python train.py --rope_fraction=1.0 --attn_scale=0.125 --init="normal" --schedule="wsd"
Each number is 128 + 24 x the weight over the matrix's rms, rounded and kept within 0 to 255. Layers, rows and columns count from 0. Numbers have three digits each.

# layer 10 MLP gate, 1536x576, rms 0.0634, rows 969-1160, columns 144-215
103087164133138146151123112128131135128133109155143144174146127098079120152144161125126118117115102180136127157132145115147152134147138108146116130093144142106175132147147115109125145156120085143107081169132125150140
135147135129117097182084129104118114089114170135127125139149093119094157131176141105185093138133117103138142085137141139128150101084051115143140165084180156124118121130147116119129094133104144125127086085097106122127
135109137164126148142121112097125125152133104147130158161145157083077060103158111140165093168097138135150132135131093159149123131085107131135113106143114138163104138123129139124136121134111154144103177127153144102109
102118155086080119162111175069116126127133138141129127159157126120128110127110123117111145152122171155133135104128154143140160150114136126155133100104135116131133128095184152136165116159104174147130109155124107108153
101104038106164133147123171113156133130122114095091126100120143112090119086131097158128140154139113120112128092114136146157118096117115112105113122146149137139126134129086086138139136110088074125135109090065119110087
153134111119126168145106187147156146088109114113120092160068099153111124108112096131114142116116159129130103149136134167124151122147148139125120176090125154110128074118169134164120158127146117099124093126139114114146
136131123107109098108099089136113116127123120120158170110155221136129125171064079148115111150148118160136095111134145111131175114146133114128108110146129147121119112146166123112149140141111147139146135140130082127131
147096139138132143157104138125127148148083119141119121149128154131137107105132134092096106128126107124126134107131152153101104123139126114112110097105126081114183111133142132159143159126125124124107137142102122133097
131103107176130096115158088102097125161097138108131105143110119135110152155179182123130100130101145082127153142121141118111124109113125143108096114151084132154100121135147151125157099126122133163132140106120124162132
158154121132146100162155121153079090133082154157133122085114125118098150123096132093146123135137145127133152103131105127130126101112103084087173159118109107134125131093129129124169137120122169121094127091126143120159
131143120115101117136118089112184120167070120130104130101119116086130134119164155150141160107128120129102128129152144129145178133160100123165151163154120127147105114105154086113160139149109160159165149133160144118117
158102138179101126149129151121135124168120129154147123140157075080116117114116109125089087095162152124155139162144101125113112112137149163152134098125122142164141130142106114144109094131079108153146154115123153120074
120131105115141115092132124132145120127116137143099128108150131116141109133109127088131106156132142096113119137119138137137123127160124174129131112141124105156118135106151113127153121101172155125160144103150164095162
102118155159161125146165128108110105116108084117111146144132126122112104120135125109100124106084136128167162111143127104074123094185123123183132141146164158141131118082142097121133114107117135121084124095117126115117
134134131119149088121112148144159154139137149143158127087151166095145144122127167126124126115127131126142139142109153109123168155101132134090138109088113102137139107123124098149158101121121132126128131141152147125125
133123113119106154126110123101191143136129074103126122132120144103131133154093095135132129141129131164159120132137108135140133093119120125075168103127147106082145128141155131133161111110122170127115094151139115126125
099126068171128139157203141145060124146159111135136125140122178158118129164141121110140120171125120096137114133088135153136195111130147120129142149154130098121150096134164117144140128132143131070147128107120108076108
163142100173134121138123134088150130131130151101102111131158141134127132141128122101143153110084130106107136117140107126176128119146126132165115119163171103152161120127126114154118159189113117115156111118119137109103
158111104177113129195111128145119096134081089093103151130163143093120110117140112131137113148135120100148113070094158100134133098139102167100107128121137070152123152106137152121151111097106157155151120120112130141112
133125112163131132160133133140172100126211113128125177141170106106109128143143129172126095128143174113138067126122133115082137128132118134115137086079173109118129129139138135106082136119120151128138080124160122092109
155166116153111132121160089131104126147120096101136159109151086124142135121071129092099136152176105127124071070087124139140111116136110085140149141124159119125142093071132132143100117134127141135122104172117131147111
132162128117117095121113105129164114111071123129136155130122114144115103155067144163165115105124097095136144124146136142136148114093130151144116129113136136134125149128144131146105115116106128155142112107144072137117
165191141165093099072180130169140098097135125150132100111112107157131105109136152110155103180169138124115132120135127102151120153124115123140087100164138098128166120158123109172118111124108109127123098118120082113101
134139142103158136147125109136152107106099124148125130109172099140140113147123121099102135152144101124130188112134134108105133118125109097080136150131130114057121166178114095151153144108132120107147105136143059113123
155114151122083106091130117140125139105085132185117137127133156118131142162115178100116135137137136130096104142126090134128112088129115077123091182125114160121112118144109139116102103126129144126126143133145107148093
128096119157159127125134120131144168120123131100093129106125136106118116186122105098110180173117102128103123110113121156123117125153140164123116139131137108094137119079148085150162102121092122114141126130092129129156
143140158125113151134100104106131141095103146088118124140124151168144186092120153103212146139111134124103120117120163124120144125110126155101131173093103152132167128155162134152104124080097129137102136157131112107168
128092152135123115111118193107135062152120107145170096135126143117123114129096140131121153110122148169133117139103127092172135081169090100134160135155103070151148130122106123119172107138140134159132131142123151150102
090126090113102144140107084105130162109117090128117133150121119070103115122122138129144123133138151136116088148126100108140111128129086091121092122116141118127133123154135124148178078121140147170057104133121139118126
104141142180155087128141152125174110163137153099119103120161134132149119139142093128128100122100147119169176132135115102154126154107137120138113094124118094136120158139116113141145145131139148095081111157121151140093
124070068073146152158111127150101164126131157145143083139103115118085097082117133150132105118100104085098120100137118124100145137162129126111139152083157117108115091155156098129133134120110102123136133116114141137137
122100140124113152112142120104156164142116145124088143120142105107099113126111163132114109122077146087106143148167097160183118107116117129111125136124105116116086104135118123134084108170119163094081090124157149146084
108101136117185135102109147189129141133110129158122086132148094121107095090169115094134112109115133114129104114136107126110121121157100125170089143125067141122163103135141112126118104154119140140106091125134145098110
137120139148156086128114158139098136112112165122102164091132113143145130108137161103141131127135158138137112122138080135112135163110096136139119105114118144099123149115141114142084121122100108144131143089114108116114
101087122122125136169114091100079149051084161166133110115108115137139137129124132112116080106142128119138161099123119114098093125070102104164192140093117121131127144138140088155187120073098115179066133131150147108103
100139130123068181155126142159128112091151145081079109108162155109150113116095143121157124134123145131138149112120142145134141128089115124131152122099138115078128097130117160132098120124131173110109113096116094103146
148119115142124146068106136117136100097133132157135128139141136132131141126124110094136119121142130123141136153147156139080098120137108121142114127138102122116118125129168148143119115135126128131136114084096059099116
128113111116126120123147119172133136106095120112161103084124116122101072124157093109105105116123139118142098107186099161132091147112140131125159172100171097110136137132117135121111113147104140132136133107144128119085
134151100142107096137130177103119138122155125134117116115085158122122139114150149136128143117140088153123138130089136160120126100110134154146147143128121112142130154136130105145146137089130149142123134136126112113135
147110091122102034146147122135142134179084084129141125070100132095154108171122099084099172167171086085104143116118091096062098152086135169142115160134072081105118082120122114223126129088081116100161162141129130098100
154093136151110127139116121159119128125119102133120100110143179154091133147092140140121103128104105137154129135147069097081161122144108141132119120127098124130115152131151151172126042129110124156139098127108137110091
125110151160097126144106127139144130128080157147136118114160146094135119133124120111114103077115146171155122112119144140159113128117121104125110145132141143135136163124161146124147113155126136146140057198141117130103
085142129130107140126136103130141160068151150125121119141103146044123113130130114066170103128135067123114149051148135142133165137149122118161139141133160124147135122097128130120119125138100162083126085107105139083111
140149087174119123128147117166107097108085089140113112120133107163141092172136112105108119116111101118171131139131111122110122099113137095100122110135131111136106123135130128126139073177138107117097123147165133119110
108159116146120112144127129156109107113108168115130196119123134134089156116100133126124122119112103101140136117111171088119108120133117127107145094104137112100104153122099130128150090105138138129114124159126130114130
147152125117150122124171178145127147133129136145146163097128133088075094118094112100132117102128100132142102059088126081122119122098128148124086131136137123133112160134171094126101118133117086107146114100105163140074
112147108174089076127111119127139106110085134084149134129162107134164139129129118134094064154122108101113122100184096078129114175123076085171126166118143144112146156083157125144174149090136134135132124141160134109149
156111117157113129101133142092148135118132097138113112106149156139097103100125130123113151102112145058137110114204101134094124070129107137156066123098157108144100088106099095142129130166073119106172123102127187152144
133130113159140068122121145131122104122103124120132115100139113117101122138121161154098124178131149132168104109123084133138156138120136106113111099149149120152099143143132133130094141123124134148104135142137146113109
163145084124110145129140153150115096149127117127155130139155130110131085135109133108120141114158124108152118125115129131136154121129107104120145130145127087128114147108152131138137188142130112136124143136126169101118
153131099131128168093072163128150109143127109161134135122082128127123148124097160111127086157072162127120098099145135129148131154170143110130139147108131168099147139140117129154157120093129133160082137118103105089102
131096103094141162116145098090183137117120124102078192130145156121145099114127120117123121142150134158166132149144120132110122118161114129123115115126085118126124113134121141158137104112111148095122091134136154147125
114077142144143120107167102131145174115119144155125169144123113120101110141114113174130156108165168111147147110130163085088123106119150110130075066176150142143089096173127117144109087103120149120118122129147097147072
115155098110136070112150073123146140111154180143093129211116168149124143133140138113093148139154178147134168115102182099131116134147150149139107129149135147139111098141099124136155043123111174131101135139142090126110
132087130133132177104124095157147140125123108112070092127097166096125124116132152085119136124140131139103156144117137136153143080124116126126132085136104141144138114106151127104118127160150098165112132165158143121152
122132120117109084133069142149118134119127150142124114123108114123096104132113152126119109142180142131122125143130127120134133123111107153153102109142108096101125082176138123150119103095120136094146114149145121118110
130123131142111140132128122108121130122111134128146113115111108105123115133123153112089094108144140144129127110154111127122158120109147129116142130136099121132157091135138092133159123109129120127147091146130133103132
134083072094131104120131110173127155138100131120119132118143093109111096130131132108104115146123125111118108108135119115119143128132141132116102185104111156105121134119125107134114132139145148121121145116103096131132
138105165116101100144130133125128079090133118146142131113157155067132162113081105117110129113148110138131154122144102117140139097142113129128118132127140099152128143110120164166116094149130120130129112162151095150150
129121190083095122140140136129139113071117121131179174088179145123156124148131128114087129110051132113146122093120161118122144131080098113163124153106122133168144147080157148162128119155092164112167158129147131102134
090115154113121116126136135145101138137106159129129115103109149137141158171136142114124131112115119125144134145133117125112147115114143165117139109102146159140078134092149098110104154128124112182113111114110162108090
073150151123143142130156114124131142111112112117132137114117079093104137093144142084135140129159105153138143077120112148129120113086158082084112113103127094154165154111149122117106113139139103074148136136117118141186
151134144135146069096067133145146089135099078062099084132143073144143088105135143119123122125131108124104064165128140108094140157093137090170112110129111112137067140127162130153151090142110150112123119144122125102127
125112110133131117099164123124142121123108153164123107132105074125114122122127165166092093133140133111115133097135094112152152146125161134109074125125129136102130135134129112145138116118127105134114122124147139131102
095131098106101130133056108114129126171109099138140162111124115136169174101123151081129111112159149118146107137089180112130123103099135147133142135148125128104136092060152122144105094156135117134137137099145125157157
113075135155136132117127119127150112103094121127153167109136112129113150132148127109073116114121137129132135122102106141149145148139138134129135122115098129136108132137113145143127131136146143160130101107089131127107
122069116103135103117137110147156114088090126131118146131123155085143146171117149102113131152101162104132130117112115139098120086103112157089136145120119125122157111153163084157141137111053160123112085135094145146073
116145111082115135144139103103106149098112130115102114151151158150126109169098110089123133137114141117124158127125091106113095101134090054078148155123115103122147118129130106121140114093133133136131134091112100121160
079128143168098114106111089138135159141114115143124094120125129148129149119132127131121115120146120132111073109077131124151140125115092127136144123139139115133136147170108111161121100132090137110143131100121126094124
098102142190118133138144141134160140102150115149154139149174153124127073111130110131143119141118131158197141110101102185176134111112103065145103124111122134080135127067128175139121089174117102125142119161123134127141
112174117126139118098127120122140119144143132149140086126144137096157116127136112111084152144152114118182076151123127155130141154083120091127118118145141143133148102156113085151106119087103122122113169092109149111126
128096130110121120149107121091187172087094107093135142148092137120150165138114135099087187121138148156095125123109148157101118077175124129144128111147149118098118141130137139132081112112135119090147104066153100112128
112116135155161143140116094117137139127092135113135123112106091136129121112093162104131149122114106149106100087130058162083123159146088119113134158117120103122144137121122099129169113059109108138119161143107104101152
107139126156149113101141146126154124144135128129103171139137127139108142139195135106124124133143116104186121119136146129111174135151129076132138135122145117113122112083123122125104135132145091127133157154110133106125
137102135142129117119144095170162100145137122140105093103137152160134105147095141132118086094138128122125106152126157102115102175130127151193082103143156090132087128132081116145143110152126119118133153152156101122076
115150111149121127131107097158109110091127095147143122103137132124112175107151145140149096161160110107112130157129191145161129131145106155172136139116145136172104127143137127129158152089134154146108054097123126115146
142102113129119096180113131113122136125104097136101137142178118129148123102116153141121112100140136097169134105131092129114117121148118118154082153143170119149140107105121124130129124138112123131128121145114138143157
099130137108088084162147138126144105135118137083130097120138130167137124116127144144158117150127138131127150118089131127130171116133131085136141129146109120095164146103143101119132128133131143085144126140140141113140
146147108151091154147130124128124168082129132137131128167135155140121116103115128187168100108140106127173104140118095146098153110129125089100169093165119090128075145095143148106158136117107163142082099109073130143154
128119118129134134138122156135138154100115112162151134102142150133138099105128126124135162130155109118120095119109119138156132137161107134134130126119138122115148119121130135151120104119128115119138093166137144141116
103115126124124133160151130100115130113127129120144083093196124116129103118146142127131141143097145168133137127074094134158148125134142103108136095157117061122085141090115142145158106120118155144102123128123094112154
192122133172138179089150128116156126128103144150102116072143147139132105137095136123158175126149134141184106124123139129145162081106109138119123153156077144124120118123131087185175124109119146078118142094123139128153
114152104123134156158145138144132129114120077116142054111107131134115125131156128137105098152127128104123067122100115140158143116175116153117084139113119115105173137127179146137123116106094106109055132189113135136144
088115151083114154165132127175135109140129143120127107114101102109096130146171103132139088124141137139106156141163157096114112135107149142093087103087116104102137138123144139130146135127143127121120115148153107126158
124137123136071142105141131134123102138119137117158167123126134142131128109119098127125095156119113136132123131138121147135130100130121104149114128143123128121138084125122134138142120144117118131159123132124140121142
136102133098112096155108160157128128135139099135219099082117099107134092140153132190092106144097107142151157115127110139115169136142107108179119203144099134180088127149147113148150129114128158167102100108130122056115
091109138113129141152098107170135145135092180133145145096170114151147136141143108120140093140110143095129123127137165137126116094134131121116085135147161123069180110128122089190167107110132130113141065156161088156118
148110130160124125154168109148115112120142089145131093121144148154085153090121155129126128167150082136129159122112143102157144140144112091142136108132120091114129115100143143138104087141108102106126139129134100125165
126128134148138153163128132123156124126137114136107080101115148142179116158107159119113135134129147144103108113113163121109122137142133157136157126129139084152109121127118136131119152135158144110116169131156130103099
164128118128113151130166117120134136150129124133095126052096122126102167137121124132141115104132127154116195108119135112149145110180135136135133158109140130085148099111130121128120154107115145078152124116165110148155
093134098159104117138151155120145131126137157123158127160114146100099155185118147124150142149122112098115128154167080146109118127128140135138122129151137107134066146140096104175143149095144124100152129120122180168122
139118126122127167191119113148118116077125144131102125099135165088133133143125142121138131161088130092132135069147116160100125131115112129148159124072111113081107120118114103143113087126127133126108091161116123125159
124102107161122112181099120091165133131111108111127096147112077177119151120125089096165148142143170178144076129120165096124097158149147139144125170115102127135128161144165074150162130179161113111157110139102123154100
126098112134172110138130142164150128128148103143132105084112126073123124152105140125095112120103114080140130116151168132144137123105125151123125141124133111125124124080125058128106138120109169116163144120103144091124
103122151135140150119100106124156157111122107117180098104121137170118122131137121112146152098154163103136134130118145092100153094202138111129058131131143100090150144130145118147133155134150174149090120105119125111138
145093138122125157112129101123139116148099128149120135131107115158136116127125145141123143136154126091155111115141132124109122132127109153115115163155094126144140129143158108127145097129127139120090100113143131122171
068139096136114143164133154077118177123120118137130138136116087111112131119146169128138166146080075147135129091165151172133123095121122129111119114132121163142114144091158175142156104102129104154110077133144147136164
099130130171113169126155176148134136149126133137119116110119138130116112133160137119141127115148110126114104109124107142148162130150137112122118136165146138111126137148140117109122105127127127113113144138125136116101
100073126109113113105133143135117128167098143124097145137120070132128107114103097149132118137109133127166122128137151176143120135127141111096116146167134151110144165111130122136126104130164105098129097122131118156149
133158126169110113077120138161142062142139173203145139141132100145118146169144117120105131100134132154160127121145098162121161106123085137159074145174104121130113121138086123135174093149128092157130111126158139098105
119112110075161102128142145099121111091105148123112133134175126114108123146143143130127117156155133130108124144142118119073131145146117157171082125139136151094120125136129152141137125114104119131148094150117123156078
163161127112124142121121133135178141110118148155102126106117100151111146110094114154112111109130129135159135104123118158119134084104114115144117175109079121132083124119123126143143115102136161166130162086140093106139
123147116142116112147184105111112159129125117101114160079148101132154097148101114119130150131107128081134071129125156120121129077153134107125145088127106094135135152117146082138095154124135127115117111119118099111145
116153147106122096131168107139109087118125138122131109154146128096147134113140121089160138119120121133120103112157174121115135135121117134100104145141112160139089154121180112120104148117102108155097123111123094092123
128116147112133139147107121110150158122157082103095160098130151138110104172091138135080157097086129124130127086128118083145097128109129156128113153113146116072135125087108103146141132096133141076158105130125106116140
115128136120158106153126144170141126113133101142118125142124097131128151163117117146103119174136122145109139119101088116081126119129106131139130127139137133112104131108128112162120079114142141135127107077158104117178
119130129115110162108155116099147136100118131167111146107103137124154120180136109098101172151120132114144108131144136084111128100121116124099125114095099079145141157142116118109114113134120134106130127103086198101124
134142119133191117081065159162191134123101122101120137104127140137121102110139119112125148167123120127126126126048146126096130120170131140078129147129118127131113104127128106155149116133108145149130141125154105150147
116092139113123137081239131113155098140141150135132084118110138150091165107133153108142147113090138122159135077108107120107159109161106108124139150112119155129099122137115165100125156159103117143111136129109155150110
107131109137139137110133129156127148056122130102094081122135123121125133118147145126140143107160126144168150122100140130109123153123136130148117098110104100115185123158118115142137092100093136105142137116106107121151
105122128168110148120141119095106073143117076142137147114117169141118116127124128152119140142146127155147124084142118102137116146126119112174127103147159133128113139125114121119087128141118091106111108144139101129125
126073115099127163113150155092108130134161154162098131129149120154125100152145082147139148082152145112154177154139154101132104148138109167125116092123103115135125111124161086122106103115129102125110125122129134124126
135124146174121093132104147140130127096130102130135159094117106133116149144121107104168099109103137099162128090140145130120173130137159165141156179160087155117147106117114094141102150118111111127124128115113160128094
125115101161135126135118090126105148136126149176095102152179106122163111165078149069110156152146129110109162159147129119156117118129112103131162150124134089119202109130119102158117132103110152081142120140115151175100
130140116164135129136113124136105167102116107076081127105134126157104064135134140124134126180116144126172135091134103078090148167087107149111096119141108121120098180106124102163146129109091113125111095124109180092090
133103133152133098097128134125073155120157159104113073078158136123126133103123157132119108158094122104157121114171151147120132154105082137154134142168114132111148133161110102139090122118129118111104094174150149135137
126127120149102117108154172138133135078145092175159124102113129130133125126100092145120113113180106135094139145087128122158146152118112118115111144160124148152133115099158156161136136140104140156134100091113136140145
126127122139113147111148142112149101089070154166122110132151165123111132128132130084127136131131121129109137128121119132146132150140125104147107110124173110064126126136172152138128113121127118140106146158125118152139
123167113155121118136131149149135130130144122131156146130130172124111132138183137100085124113149126111103149105089150078115102094127136171126123118094181107165154082133168166106123177109103090155136128134129113127134
104117138143089137134143093154123105099118105113163146144128168127127112082116106126114130117147121087120091094109121133119107121171066109146125098159117116126126143124085102138144136121100141120122112152135117140122
134120142073137106153132109134158120099101155087113154109144116142167124116099121093127097112114137106135158153147153123129123142105126154143139124093128160140111121165194119117125160162144164136121117121124132130124
149136117143128136104138108147149118074144063132189147066162092075081110098112145087062139150143130095131176095130189117138143135046072130087125142114145116146086131087162098102150152133106178061112109095097105141087
128137113154132118143104184124103161134157089117109118134133122134104150154134121127155126105148154065122146128105124149082138133118149118130112111140130149072107130098141129125112129169144132138122132144138117124120
155131095101107147099159132178165129126113066091105140118137094167134149190094155118134114132146142103134111120090108149105143155134104168141138113134142106090110130095123130158172108149116155109118135164150157167147
118132139129130130110146124114141126110119126136172096113134110119130149132112114117088141147141141147134172143099170134116115126142152141130148099134118061107139124128158091113095092141107083134170080127132148137161
137131124079106132154122152123149130128127168169187139089138150146051129115166117095139098183127100129128150106118144136128143122141093160138075091149122139116102125132177149109135111111108124109130122176105135118097
141154117127131153111148106125123133104144138097110131128154081128105120114149114155130161136122172137126150086120059126115125143139145108137142097083098135085072135087181115121108144141108128119108107114152102095122
141117113128155119148118137104150112130154100123152112123125126111140134145119111149136148136113145134154154113122114130104123131118127144125105141106143162126123143152144142140111135080138145144072121137102119100113
131139129064112126127137108161111133120142163109130101105122149157151136140109133114144145140141181136164113122153139097084168159134097145169122090130134142077140124130136139134140127154092097111103099101129094112115
133104103137121121121104142126167115078107107137165130091117167147102147138110106166093140147114152172174179093158108144145156107140130095166128148142149099153171114124130132138183113122100097136140085125153141162124
168115137112069122149165136104151105135117152143124097133152132111115169129126161100168140162141152129153121093186129079123132161116130151152132126075118126115159107109133163152137129130123134166118127123153145095090
123149135162147080148153120121154138102124105087157133067140114099123133134142133125128119137171101133119147140146110116113136133113106089125124134169111133143117130098159141150149125135126167142167127125133164099118
111129143139100114122103157144140102118105160157127106132149118106089159133063147121131136136140113134156136126108152131135143121112093075121125109132118133124115104084131144158170113101120102118132127146128104111150
116156159133104111128092087086144183137134062108127087129097146110104120106105120118144131164137131112134082106126118109132124118127082148157121125094114126147132118125129125131169124108113120133078121135167112117095
086128124152099144097165124112129106131116120124199133112103136121138127114119141124132145073129169067134126111158137122139092116089140175108152130110133075126151114118109123116131112102167103152159153127156120111098
086133116119137118139137141117166133128171104148180075096134175130100086159149109133100139163133148136143130115151138155118123144149139107085112129148114113094106141143147122135127106155123104165115137146119183120109
129118098112148163072152118087123117126077135129115127110130120116069151107128137075118119124115148148113147159116113111144120145125115172142143126186146105142080137122137166128127185115111142138094144146114141126170
158122156133148152124123124115162145099106124132139148087132157106143098090151116116136130109151094120127159135140110139126145112129108102136108137133109114144160150117133121124131129128134131098153102158102112146100
149126095118126136131086102092097103124156115125127115098150121085134161149115098068152127119124108064126131144108155113167158141127143140084142139125114125139170091068154131146119076159106140146162102108160095127116
110108081165114087162119133121114150125158154129097148103118130144120120184119117093168139085134146123113135114146112145126136106129100128157130140112109137115114137147166141141140108110147119120161064098122167097160
153120141155078098128115114122147143124132123123087122122118109118087139143116124165117137141195150168151166143155133098118126142134110135125144129138103127121138120154119113187113140154121138164130126148208090135116
129107118164099135150074134103122136107132134107098147106176151114081114103126116128093122108145139142218109120178132087097132130139131156111144097138110132156121131118142151123110120140094139148118111131116090121115
158098094110165110151137118104143144137135103151143134112139136107100124133123103107114126122101152109159118102163121095147126123134100128107114172134151111136118145138141138124126121120152135102124118111146104116098
135103148112120118137109128138145154161179119152104142169153146119117088128113085107137123111171157203128131124129114111142116132116150060156126136115124171132124094180128115151116125164154143148149144151102112115145
122124095125160118104143109125085138108121145124099145136096103128127131160097088108116104151117163106132104121138104109151147136124146112125101155191130124116138121123120118129168119133141120112143086148105135105094
087127132132119134151137141154112116118119137125117117130116120175166165141139132103073140138120143110133119127145123145102103088144137124140145107148100119100163123133152121120113139147117162183114116114101083147153
129137108141096124126129111133126125110124129150150101146088151132134165109093161149145141132082126132170128111105103148122145096122126136140096153141125127131135152095113118135137141118091133161140136147130174133134
159131119114124143128140126114101133122133125150113134151157079110129150167133162132120084177115128088160156108137073119097155134088115154162128075125145099127116152130118136136078170188123149130140127114182112137086
109111117145100112133131118190143141121147122169158176115158133165154102170130141133154119122147156128143123116129118142113132090137097130194155132116099144109121100145166121149100119149067148159080133167113137189104
077120131149115140144146139175109147147141174108200143103160114088134118112126120138089136095108107117138121104134084123087089111128119158085122134142146104118123117139122116139165127134084155143133127129113130115120
107110137120133114135141129154103121141140120099120133119168123076146068107169174166133112103112152104119135135137143115150166121130123108115088146109113130119101126106161140117123094151131129156115110109124129154150
139095104105085107143139133130134091113113084143128155094143140126120145134118123109138142150135160112123108165128121114140134128156105138122113116134159147141119092130123128189096098153139125132117137127129105087128
129094169136127160115089150118143145112157123093129104130102113125063086107104141122115080143138161107126121153135132109178143060183126138141087114137126104132094155130158154163123139125082129159129138120137102161156
160114063151115133169083098130143105131119096154107153120157134122129114100116154113156142125129118112124099090128102101155140112072128139125114163161165088123154133137174115129110107106126151100121139083121096122108
144163134126133115103095118119145134117115098136112120076088151116139173110114120125140117118097107122145148121128137147104136127190095121142143119100118117145112106154192124142131105115126140146147099160114144150164
137121138109133134101149121125134102148129131155119153144134123135150184129105084086078156109092104099144124143088125105099080133141126106106162136127126133065119161098147135150155160114119142164101117106089106096087
110099141127099124130090121103140161136113090136132147133071111121130119111129119128120149129119133132122123133106118135119088123096129117096143082103095097126094143144107086134134083134130082144142140150139132121154
119120090159145121127109121154082066140114095166145099127109135130132158211128182168141109114122165135110135114107113120070133146158125109126081129114111126132079132144117127165120146147158091136113165113145142155133
146101123127101160149140071155160089144131056076127111097142117140146148137121136140117112120119118107139084143107139086120118127077139142112059120160102115172124133121151103154131108110124145150109117154177124110134
131121127131115124109105094179137134141101133112162121153086143135109147142107124099141119157135110130128114095138135119137145121124127102145085130131119112158100116102104151176161089103145137122152133151114114130162
091103136177115164164170109136155119158130150128118104136144207092133151145147121136188111110127120149089137110123130118104104107097129095097162117125143083115126123108137127156157127126105073159143176126140087115143
157126120120145099152078150140117068146119114140093098037145139098155120152099139123134126151107104120140098079129127143101149137123118093153153141131114100090123146163143151130126106092095073107119117146136153102124
122104107142112077159189135146136079139125099119103123133137112158123073135169098124177106122139168120146136165085099098114151098105109115053131129143132061128131126110085127130127097126135124119132099113104122118121
108115108135117139148113133125148107163113082114124147125102122128113103122142127165160130138130136102151112138142141087144117137116133185144142143161122110150133098094142131142094143144116136113097152138124108122137
146139097130128117176137101142078108107112135136127135134189114133103074079129129111139147115114127103179131114129114067083133153147110085141123152134176106158185146137154137148104163105140158091076100124163132113142
101095154107149167110115176140112144094136154190136145130105120097129153121080159110119112101112141143132120137128158119136103130140146107146132090156126160099109119107135140153124151113120150109081153121139110141104
092110117116126110129126148125134120144134137156121109132154115133115099149079143132128142138135172122116093137169136141159150155145134109126145132144175104128126136130113133160139115109101127097106139122166144113124
133093089125101105181138127162152149138118137210123119131134103091135128096127138115105105132099154076130115094154094103116151125113122133099101146131144130127096115112126141132097080122110137148123074141163101128130
142101117108152122135107110130131122138100171139091149145115134167127131122157122122129134111149119127101189146141126137118122129154130117143102126101138147116118102115102088131112127116091144113114114122157152087137
150125184113099114126145081141144087154101104115122117137147141108108128115135140108135101082095128072124101132107056136122100062093145171090157160140129135164102126117151107157137109121124075151158083133116099128092
131133120154128112164123118174112136128128091157139143151138115112124138111117112106148141142151161137136130092109118170102129098130105100151140117137108122119124115111114108142128122118125118135120120131110141107086
113120133173172101115111148105141143091095119146139093095123172115154110124066097094135111089112111087135103114144124107083141097088113135112130124116124115137099120143145110160117130126118091168114110088152135115106
088133133122148101125094146150169138107113131123138134111117134146125122093117135121143140123111099122124095129117125117122147118136123112108135143105142116092118119149148105151151125145129100131111143139130127144149
142199130133096112135101112107150135141111153155121131128101136098144150138132160179150119117122127174089132144142151129109139122097122163127102154115093101138180122153133151145182131112138110127135105108145111117143
044117131137124151097098094160133116147109105135097120159138111152119139129143125129125085157123115121101118131127114139133161139096107086165137099177180140116153104176115158123145084124093107131165106138097142140167
132139121169121142118124131107152097135137117114136124103158150124140161126105162090128129109141147135131108144139131078123172113131107154145137135146154128126126129137134122150127135090127089131143104103162110117113
106120139144120131112150128180075124072123123135110113124118114144138090122100163121102117065088141141143122094105122101121134087068100088154160088083103109161136110130162130144116167077123172143087131124136168133208
133134158120131120126119102135151125104112103136136076106120091140107105122131088106177111152151138162118169156113132137141128126120072116085052107122136142135086118147105052121121143117102108088136168093111108111084
109083166133119142145134168123118149114106114108124124117130108154115087100095127113088136113144151115133126136124106102150128122136139137142145114142153143093120137135122137153165139111128147129152156124166142112103
125142079162141138157141121070110113117103096112104115068135175081155128132104129124130171130123096090153152093132127113158104137108122137175115154112124073118125138099101151165124122115094126108118118159146089142153
131145105137157104138138100084119094119129099136154146043095134131151117113118139101131137146120129155078100097122164056116130093135163103173157175127089117170165107130161097156143069117115126147085091148144148113079
086122126144140141130137115139158116129130135155137120116098171125118158100139112142085120160151141114107116124177148120144115122162116149168117140140112111152057151100081069127141096118117110099120114109115162122109
167131130116156166124148128132148162148127120134144128052138119100173097093149132113144120087136146120171148149104121155117142141120141084104129142141117142116141135144126135133113168130148115114082139142130125138141
176136104120076158124131167100125121103175165082114093125124101136115150143160074082099075121152137108100116119126172122123151150141157077135094105148168134147176089158103116174157076122137109143115153147153159114089
137146155134147110130132139158106111130135149136158124099137154125137108163128147135140104120095099119122136134139162064153091136112125145132139124129158148133124129090137101128109123104137145113119101145157122125110
136136125097140122142119131140135142115125116175100119166130165113160122188120117106139116106094141076124148130100087143163145116134149159092105079114078096112089093135141150138143145125124138140125085113102131138139
134117144115108128169136135110106075118156155135113082128166116133123086138108113166093173103135113146106107124118119160089164117132114133135088130097172106106121149127158122118135152138097114158119127147162097099132
108117131105126131155141144140110180127120139100096086110150119114094121100099142128110141131082153128144089130168061121126136122147148082142128124108140095092081179087106135155143105138131113123157153168158121092101
127110110126185169150153098157083112117138136130104132089129126125094108151143147143095125116168129151095108144185078128140136152121079104111104138136143097060113142117152173133141091082147100125126111104104150132107
106148074149110155122122135146088091135123071118124099145124124173150089141155138117126066124141123130067154100115147114180110124146122140108062112107150123149107125104127120132158105115154114119140129148131130126094
091163100137075083139152066123103150124125103106128095119111127122151115163103104088155122115136138112117136117140086066111144135102117144158135121126143109125101122097177171131140119131123111110126121148130123117131
101120121157103096121124131133150133118120134122148139140159153130145111122116122105166101132099129094104147140113158132109115147109117139109146176157117155118116126152123135155132093113112099085115127094115099124078